{"tie_embeddings": false, "lr_mult_qkv": 0.7, "warmup_steps": 200, "doc_mask": false}
Each number is 128 + 24 x the weight over its row's rms, rounded and kept within 0 to 255. Layers, rows and columns count from 0. Numbers have three digits each. The size before them is the row's rms in percent of the matrix's.

# q: layer 15 attention query, 128x160, rms 0.142, rows 0-63, columns 64-95
# k: layer 15 attention key, 128x160, rms 0.15, rows 0-63, columns 64-95
# v: layer 15 attention value, 128x160, rms 0.155, rows 0-19, columns 64-95
# o: layer 15 attention output (transposed), 128x160, rms 0.223, rows 0-19, columns 64-95
q0 095:140107135155149113118149084143161135101152124146135165141076124152119147165147143123150186181099
k0 094:129110142159139138111114137151123103125166097174122170160114146124138172139136175126123147157114
q1 101:176147146130170137123104094126131136196125100110087135117159122149091092128198134112132136121125
k1 089:129140093112154137142151111125133090116162186126097109115147118085145115125145154122110150103080
q2 099:124134139082111136120142183164104137158099177114128127136079095119135097107141131106083079089132
k2 089:130112104150124146151144118177143132144146173098111176140129085161140105120117117139107132130135
q3 105:164127109136146149097126167128097146102133161124121115126097113099144114128062163167164101138116
k3 095:160133099124138169115151140116106154141118103072193145151151118103109170123133133117119119101137
q4 097:111123116109133135131109100122147156125118089140147119144186135109118146177155136105132145141107
k4 101:099117130169073109095133108101105136134128115109119117147129143112126141161141139108146162177120
q5 102:085101120106134147129159107127114127084126079154125138141121172113131166128146133143122158136118
k5 101:101132156100092182133149129131121144124140067170143134121134126127129152163116173166132166150091
q6 104:119154116083117120102150131092112118128129191115165107153136121088139120101131119118144148119139
k6 097:108169097102187151123139158100111100131103161108074116128170091109102140119126105141127154124104
q7 103:124113110169140136173114115127114129117130119139160117052123086129136154159177153169094130115100
k7 094:151083094142122156130107114139124129133067104143164113080138119143121133165156148139118113155090
q8 097:115122166139140146122114134093146150109166119121107127164119134144118144127106103156147162139124
k8 094:102133127091128083113130088161086106132120144129113169118157119134087126134150112150147186114150
q9 098:128106144138145141113129132184147152092102177144137112120159123150128138143151134094160143154103
k9 096:085137148135100094142109116154091163118116133114149114117127118104144188154122099124146165141114
q10 105:097145129120100109106128095097131129081083142123131138115064139164098099123143162142152100131166
k10 101:115112164115140117094141133099130111112128089138126152164092117136098146145135150158117129098157
q11 096:117126093148163130111115119109091121143152138123118142115148123134120137159085203104140090126133
k11 101:151104133101149169114113143124089164126112167144105093133103130159172089141143167096151168129116
q12 099:116154134121115108137130132140107094126133118143099086097155146076114108146146142132138150140062
k12 097:133123149158117126154100134149087148125119113096134122136119107067124120129119122115125133122062
q13 092:137134148137103097132189124149121126135125138164126138120093124121140132145118098140089125118096
k13 089:151110167142123110109094129110119107095128110141147128137072142122087136130107093097140130162134
q14 087:178129157143144126163129155148163134144136157164123149139128117123157162125148142124102087126122
k14 090:160097114160114090145185115124129121129151096132146134195108101165171096130118127117163104100127
q15 097:181118150149148114158120151146088146102089163126126091142083139109106121176112112115060160145139
k15 098:121077151115139103132111136126110158145134130175170154115138096115138179124107149127079088220130
q16 094:135135141089159124107122113125127118112153128128178130103150157070157129091138116130124136085116
k16 085:091125092122166161148103074117145119104148164113142122155102092136095128098106165128087084136124
q17 092:099155146117138099124139116122138148125119113115103121131142092120142138147106094135164131154136
k17 093:111139136127103130108145175111114151075113150108109139147132122137118102121169139093155110153153
q18 109:101146118127140084102144133113118114114101181089139159152101134136140106138134127143169154131140
k18 106:116105142139156118078079160125137125102105124159114149178127132177072127111104132135151138145101
q19 100:139128156129086138131149114127091131147149115127152116118128144155137113114097096142149150067122
k19 097:130171138139098108134144122129139115136173167129128086122111112143113138095127138087099155168144
q20 103:133162122099110108119074147125133138114061127105162135146144155155147142132110143117128095131127
k20 101:099122143120136116148125124115088165120075135127105086197155154154143154110117126152111103118134
q21 091:133152130118126114128116104113140164130106101140103148101136132129078116128129133120126093143130
k21 096:127130143142149095116150115132131123169132122101132141131108124145196142139169142108132102161129
q22 095:071125154127095156110093127152086132160099117107067115115133158198115100151167121122140140139139
k22 092:121121140126123130120124118130146149133084159127095136130148091128173144149131132069132119117093
q23 103:115120109125089134167137166147139141156095142111128135127125140133144144130118171096126141116138
k23 098:129149076118100159112109169145158170127114165068104150109097121117170151126139111117150133132120
q24 113:136155166130069100139083148107148089161137151114138114063129145102142176100140141108125112106132
k24 109:098112077149106150128106140144123117119158144148172100092120100126136110120141154067158088095147
q25 097:161137105101137140102115136156116121141124131118127161115150121125150132086163133116103107126092
k25 103:167129104112094127139157151103162156124100102125084133155092101180179105082130126154137115103120
q26 096:125092138137149136107132148114120124125142163125137153161141111122082113113111126134083075119134
k26 094:130130110117093087135120151115108113137114128111148137152146148164123116141104095099151155087114
q27 120:097120117133162156122101166160152143138126146131141155156115156143139140114124139097154109069178
k27 109:117110114144148147123108143142123084126129143150134139156118175122088167075130139147117093107155
q28 106:168129131122139112084129089120115092091124116133184135109144105144091084143101150110126149119169
k28 101:188126110148128102132083124133172066100156047112171113114143113165105086148130116130119094145131
q29 104:108154163117147117151125154120142117094140109133134159166136075133106096172142128121122115151102
k29 091:105127120145132130151128159113121133168120148119122168130093138142096146134135114123122162150127
q30 098:105136136101143133118124114152132117097171152132140111110100112189140139137109131123109129117123
k30 098:091129156146148179135123147153120107156136147174113134176133148139132104127189110121099149172085
q31 108:105164079124120151110172124119152082065117104167109121160142149103115092092111141155103123073166
k31 106:143145141172114104131166129099094102081111144164093121145119138151119110118137131176117129101132
q32 098:138091134107129098103114130133101133119176132141112148153138134101109105127139118090123142121172
k32 095:140116133140175121162136111129111137104130107168110145119171122106076157139134142116119176120113
q33 109:098108110148133157092113127034156123135098132114127127181138117095154115133103155161080144138112
k33 099:125101078163147135113103119082094103110120168142151148123130089123117152123130118136126152112104
q34 098:090141126119169161094120151087091140121085092107169144078121118134159121149157105097159123137129
k34 094:139119109106125141107069130140150159120112135095135093130156149143130136135142106084105118164110
q35 108:138138158178113137127133134162116150113109139112110131160104120154108128145113128147126170113112
k35 098:173133148107090123111143142124136152087142134123117153143116147161104186127119092087122135163123
q36 103:123088106118165146168134105112122152104119129127089158122110089139108140136117162116128166098111
k36 101:139075158160152107173149132142102152108084118171149122154150142101107123125097135142084126121129
q37 089:116127091140129135110123124158093150139112111116149143130116099116123111164106123090135135156134
k37 088:121132165148111099117139145121074148091104115152133142132135062171140133144133145101160140100126
q38 103:135108124098147137101123126135106104136116092092148139103163133121132165159107103132162143113111
k38 090:125092135131153172096158128156120138133117090157157141163134124124123107137101162115151131115156
q39 096:162129137120137112144177126142129170149125151086124121116147159107132097131133090138143139151197
k39 086:125128171099151113125141110102122120139112138095146120119135125088089097068096141123151104121168
q40 095:149165141136080117109124129116145166094163160082096114132124131139110098116111132100133154136139
k40 096:191141142141114117154141101138175108111184131161108165127121172167092094111116128094109144109120
q41 095:171112167111106157139097113148139141101166129142165155143088166122130140141140124181150127111106
k41 089:117114106120138124130098068127129176126162145120143126179070121151129135099113134100146105125158
q42 097:106181153135109143080113126128135152159153087102126113105116136117125136108101126094172174147167
k42 094:118169105145130143114101131132153135151109131172121084154100155148166150094079109099128142154123
q43 105:041134149110088103100100117113101122105134120151107105127128148121136140120128144096150150090103
k43 096:081146128127127133101133098109100128100145073144112125141094146132121116115130141110128119104129
q44 102:120123109153107135134161116114107100139127130162143134094134116143115118139136123098156127117116
k44 103:110153107124138135142125153121080112132159113138117117126115113098112125178166121143109110132137
q45 104:167155171131134123168127100153170125157136175139161081132137144145110070150139132166124158119139
k45 100:122107164165145122126151118178159118211119110154171138123149165118108104134131123147132150096106
q46 092:144134186154138114108130098147128098129129149125157139127096118130130138102138135160134144112126
k46 088:126155137139084161141112115114154130141170149156114122159139155146122127089125130143135120163135
q47 103:127113123105147101125106128154119131110155123120124123099100132121095083154109128112110165099125
k47 098:126189178155113134144105156165114087141095093143127089173095145109121139126146129130111137161119
q48 099:098179146135156104141151142139126100139132128149106148107124171121102128141132129082159169146181
k48 089:101118165159110107154138112121106130117116160119107108116133151137107169144121112130139140128131
q49 100:155102072128132132166120124118100113131127127135164133082068104089126114139126159121159127095136
k49 096:120101095103144112174124101127131120096120121145101147121106135073117115152122110167147127134114
q50 108:161121153097161155113130110113109119146109117144125128132165180114111139090140137107169130105118
k50 099:115153134124167129138120096106108152149107125119105127151174125119080103153133106145132142145158
q51 102:156110124121116116102125138102140117113128127180118153153102111161145133153150167115128110161116
k51 096:124102115151130130152099103099080132132115099143126128155136103136159156135131106167124150150116
q52 097:107118134129137147095138174107119134151138154081171137145131092117105179100125119132115138154121
k52 098:148126148056146139097134154140132106165166118136144110126134089164114142130100113110087097130130
q53 101:120090111077119136121101139137117187111135130126107118150088134148143137143094116150183117124151
k53 096:116137159102129125165128139128129154114146091136145097131095134129118150088119150140110123123161
q54 106:105124135166150148120108128140171100109110117167175160127124126128131113126107091128132106125158
k54 098:125091110142132122126122117120192107091148153151131117153109127127109128155116054151110145107134
q55 098:139091141122154122155122122115118142116112122113146107121144145143124109103130143135131099144146
k55 095:098159170146103079110121143144165103119138112121174087124147135150120167114136146119123146100141
q56 099:137132106152144134132102126140125166164112132128043142151162109181139122148135140167130147115125
k56 100:153138160083134112085137117146101130084109140127090122117074156110102115121139115129183112131125
q57 107:119126102157106147129124142181144082131182136130139080132110083154160137114149144110126149159140
k57 098:151121133144096110122130110133122100100143115174131084125149128114137122123164128154113064102108
q58 107:051122117137170102108139145118097132144120184143141183123131119136131133148156131124153116102130
k58 100:134140133160156093092090130146140115132123099126088228140148130156147131103139113145136102137157
q59 102:165108121148135111139086132112137094124107130130150104157145124118136146133149133151155124145135
k59 097:133117132087153132163143106134116125086105114131170142173154168142104100151148120140177137137104
q60 099:123121140120091117091131120114160102159104170117111153105144117117111140105149115109164109081136
k60 094:083114135134113114112155121171133130105145145109123145136129108120179120124137130119123079116123
q61 105:129143142119140181133144150120120108097134128224134146114155098124159121136149135140111137129104
k61 098:114135075121098097151130135107110128104099094171109149142134134140128130084123119131140123119145
q62 100:150131115164105114161109158164083144134111127171104131144107142171124179117136104126139131146136
k62 092:166121144121094119171173138153107159138115133142091104124105108153169118106141105099082163159121
q63 096:146136126105142131096140154133094108154084086123117188099113132106139135121126143178154105147123
k63 091:140122137086076157115152126104140124146146106105132147143098135075094140127115116166118119157129
v0 087:127133106127124135126135112099140124093119107140129107098099142118128073126112086143092146119116
o0 089:112147163109141077125097151092085103105125151104131123114122158108146129105139137068124129122142
v1 100:109142095126102100096132128139142161122164130120130112100103163122069091165166147096117129131150
o1 093:156113185124141147143144127130115162142152132125077143096159148153166132146137146165122116129115
v2 086:117051155140132150150162084132161124130171127111142130151174140141138129138118135124100147112161
o2 088:134141113123140166126096147134120083142093136109131122137109132144119164159113103132132113174088
v3 094:124131147108146119167073121148152114115067134145126132141118163158114128118132125134115124125126
o3 095:141135088165104086112106137151135128158173121141147121117142091122124153127144119119147146128150
v4 089:129141141134074112116144189133113134138093157182127131118149155125145082152141115138118124146097
o4 090:149116089128144150169128115171190084117172146128153117150122114163124158156155118135156125103126
v5 094:115096129096128137134117141116191129146123108127130142094154109104150121152107160129145118120148
o5 094:109121167152124146069123054093144111105123127127141152119100152161109133132137138143114154094140
v6 096:122142132134127130148137110109104134137133122142179110108167117109099153090120136104119154131120
o6 097:146145163129103139135094148159105120145167122120114111107111132094120098129136124106171134142116
v7 094:088151121161093148079142135109152182130105156183133092146163111115127143112137138134139122127085
o7 096:125104162080126094130119094122121109146138128118185154131113144116124111147121154114131110135119
v8 086:136112110140103148108155108154075078135102115138123105146125172125099157125146146118119116087151
o8 087:107133109093126126102085134129111163092182096118114121162102130156137132110116145146145128142124
v9 090:148108107129113130120118146150117115121140108138103092156145111129136154162100155128187155146166
o9 091:126082131127122126125157109133154154140131107101124086109111132119147128145136128116100126144087
v10 091:141145180093141149135106157122118141116096122139138193095158096164149165145101118154131140131158
o10 092:064114120159143121138101124125122120109123108138113068139097171136120097133129118094154118105138
v11 088:091118151130111108093152151146120080129144139113119135105099113116143135126097112141123162122152
o11 088:120152117107120137142138123145125123134121134126107123130151135162174131083130108135121099126115
v12 095:115128150153134143120103120114152135149074161126169124135134091131127136146156070119113150118161
o12 091:150124092125146138152138112097122107124153135120065152135172111102076096124131154161113164098108
v13 088:095150121133129134156117095197110125109110128108131106094133132172165154119152138146115133141102
o13 090:111119133133119135143132142173133150171103125128119146118108157133131121149100140144152158127131
v14 098:135125124087128123152142107154140164125098089143107180114161158123156139147139103131094156127136
o14 099:131121144165132139083121111127116106107067142161142119108120130152123115110102126138116097093118
v15 085:112107097123120110148097077100135118135105166139108118119122105135109125096107103068147110100138
o15 085:113122130150094135137127096115128116123155124110152110136139124170107142133140125184081147125105
v16 094:115091163138101117092100168149129135127156068123161140129125113145130083128117111186124160111130
o16 095:124175133125118106167125137140130096125117158130111136114132148117130145124150117114134108139117
v17 102:169124139073120143113134126120086107098141095122130145137101149151040141154128121114130142155214
o17 101:101151104100093136120132089072142142124123090126108102095162134106204128142140131169140117123077
v18 083:106127103128119116132149136106120079119131126107142102202100139112102165175152105148115172140161
o18 088:157146154130128130099116129112162174123156077097108138099123125185116111113154098156138135171100
v19 097:118098136103089126124102127161119160147136149140169159119133147135186126120162116077124104133130
o19 093:101120165138116146117114124130177118098093090143115087133175142133123079142113128156100134107176